Weights of a small transformer language model.
Size: 14 layers, 10 heads of 32 (2 for keys and values), MLP 832 GeGLU.
Each number is 500 + 25 x the weight over its row's rms, rounded and kept within 0 to 999. Layers, rows and columns count from 0. Numbers have three digits each. The size before them is the row's rms in percent of the matrix's.

# up: layer 3 MLP up, 832x320, rms 0.044, rows 7-17, columns 240-319
# down: layer 3 MLP down (transposed), 832x320, rms 0.0369, rows 7-17, columns 240-319
# gate: layer 3 MLP gate, 832x320, rms 0.0456, rows 8-18, columns 240-319
up7 102:498491531495491473467537494497506464500507474462518489484520548506546485502520513497527497507473538507502555495531528525505546487488517477482507458508487496513456498448531510508535496484508475488508493523488465540491518525467497543494442522
down7 102:512458468481485488497507546512481452499507470488463493510489461536519541494485481513522467512457550516503510462499521487497498495489490492521489491485515480540480517469526523532507495460478517526492516481505463470474518471468459513496497551
gate8 122:454452507535548492489501474481511452555526504528437471487476539520480499548503530513562483490447479509512535505501521489534517519448518507485551482494482472561472494509525457494492475500498509484480493521515528459503549454512527426472492464
up8 116:489515522505543522470489522526460505474503501483492519505513525521530561496527506518481471483530520488526487473461485498529463508498469498510479465506538472470511584491478554528470510525534498503516494527477533521509542470469534514453507487
down8 115:514505524503516484482507493546518520456453454478531488518505509493502530481482559478505492490533552490500501488477541485490492515502475495500474450534553522459529543467470519504478484482516498504508510492488532500515496526517516544488542516
gate9 096:521496518492510540544492473504531461540520506509562529527513551533459482459516476522500531521477489502514459543543541485521529475493439495499505445505520488501501459504492511532505502534449524513524490477481500476509495454508467458461467478
up9 096:471459538456483503488542511532489571482531496541468553505490475462529494525527466487512511452493500499519547503464451525498489494475516510486483552524472496503510451506538501516470525490489474469493497495475552517471504476479467483506539481
down9 096:512485494486477530502515497495513514511457551506485490490479453494493517474473498503495522484543498525559508502507464516496507492516472498498503488488440493475533466505495516496471499529527472491488502464493445542483482518469471476504508498
gate10 098:510466459532496505449524522494501498475485472496489516491522524507503489494476505483492504533469482498485504458498511515522475527495471484519499509478504458508554481537537496501512490495511491497486490446440488475510501523502495509507465489
up10 102:503489496491505495486463468459499502500499464491521528461460526525491506468478510521530483529473502487498522454482497498490494478500533469490473488505453507527453468529519481492556501469534499505496511482514518498502510548446463514502530482
down10 102:558501521468468482492474493467473467528511467485526534499515504493507473466470499456540526524489535464472501452465506504515489523497495521501491510525518554545472492528488508499532512492502510541515500502474475487524479496499475500493569477
gate11 102:528514496525470526515500506542487485548529485502537506470518476521470541490483512497446520473482467517480489480513523508488497468541476469531534536543466487504484478525476479493467478476463520465530492492518462493491470490488490487528566533
up11 102:515486510467516524518480470480523508518509506522522460484499525502549487488506484507508549511462497484501527534523521516516476473487533508514514479483505499541524468500473501501500524504538493476515501543514514450473514474490499511489517473
down11 102:498525519538491523508492508541500487546502507500511490494468493512490508544507534486499513510503488488493466490487508477563503460499513488521516533526497454496478484489473507482511515528539525511469508494486513497485562493465555487512516517
gate12 093:531511464501493498509495542487480493547524530513497531492528547485497510539466486488498459524473497479515540519517515502516525516488505480545493478521515476466515539529470518531515470522456512460473505486502481448469515482498498495518501520
up12 093:502497500483532544535492495502504533493519519517447504478528482493494486496500540511521500523521493489493569482456536463506489511519470515521443470496487509491529475483512498521508489485509541518519486489510515427510500504500472477473574482
down12 093:449472498518523509498460498506491530513509534532500493481505511494466498442483533473466486549514536506489538454513476473509524471473462544530493498540551494503531502497531503493509531506496482498486456512494490494464520499517516517490505506
gate13 108:493459468520484506504496520498497496512500510538427478501500511464486509468529478495527508478500479470485483496515479478476503496504491526492494498484468480499501547506543525498456493486511493519485488520548503520477469488492507541442475522
up13 107:514493506468484533486499432472443466515453490451518502531495484497529484514500493489511474484493476490561522492481481495526519517523486521441505474520455510492493486469491539482518500522504491490507546497471481506522540505504528498507514480
down13 105:518517483515495507508443485482458491550467490457490488508506474489515485461519504486476541481488470499528485504511509525513521480491475550469494485513438568523525526476524512504493525507458478491487557525490496500511529510474520483496510495
gate14 101:520480480563496473533502470501475477531524488516468481462476487510474499494535495552548552506502451475465492475496532498507506487481457499478498490512477489488462515537500501497513518459517543503532458505489496451491495486489507486466520479
up14 102:542535471483496515516505524437502491498482475522514519515516526508456536510500521525475513490525512529526478508512478483480523480473511483528481559479479521510528475464499468485466506512494519552479492505523483505447528487538516493530450537
down14 103:476492496520518530485515493483452497478519511492526493457533551493506502503505501477462515458499480527484497526494494470499526521501503508445503534489482547527491445516518476492501504523516480500487499546520487496489455538534494516485493564
gate15 111:507495511515518513518485553526488469526509484471526520522508471482540492526503476483462507494550496474468487495522488498490507506504522506507504496437513467480483510497457503509453513507504511476463504508493514488461507536555476514445479457
up15 107:480506555516461509538487489484509519490510541512478482514516507517508510517516498495526450491498515532520493470520474495487485528531496522555465540496505486485479480515506530520512471476530535466504515493452516471498471506511473468482513490
down15 105:506542521540509472543448449512517471414513463506486475515470507473528498535487477469483487546525526463513464507540537496528551478527532465524493495498537508537475496493496508495520515474525520523481453509497471512509514513527517463499515485
gate16 097:523474482494504503515500480549480498524527492529457544472466476545498496463500507521487498477512505496487498509522501554491529511524502512482504512535540487543527494496510506502459504500455528449506504461520517498520468536521501476494535519
up16 099:497515512484494497520496488459483469531501494493487541521482525526509485496499521547499542504471515530479501510491504523530537481486535457505473472548500478484513528508484478489513508519518414484531479522478514480459540478540500509472470500
down16 099:490476490483509548520468520477441492544500544485470503505488496532476494514509490513554531507527477519480556538531511509501530482552535512498453509517478436523529502519524509499471443562482487487517519493482489492482523516547501470513461504
gate17 105:510480491494530523507513517488484488518520530500519538469489454447519518501495473473499524508508506493441500488500497524522499509511537461487513447499474457503472502507470449529517500468477485474520517551511519454466467528466517539484524496
up17 106:490443513499519510510549485509490498517480516472492544493515534500500509494526461525494532507511526530488533509506512536510504490466492479540522484512497499520468490476534512505532477463518491469510505528510545487480481493520503493444455535
down17 106:501474490524466499545511506482508459482503481473449456507536528478522534530494510484469526459481516515514510475525511503482482507528507522528449486504486504487523474479516498516513517483526478517539489514510475475503519479503513487486482494
gate18 096:493498514492523466515469519514483497553482498500493498542541435468523495487495498512484537480492493505455482472537444453523474484501546509466511539484446464474512506466528528504524499455454502520468519520508547567482545485527533551550444497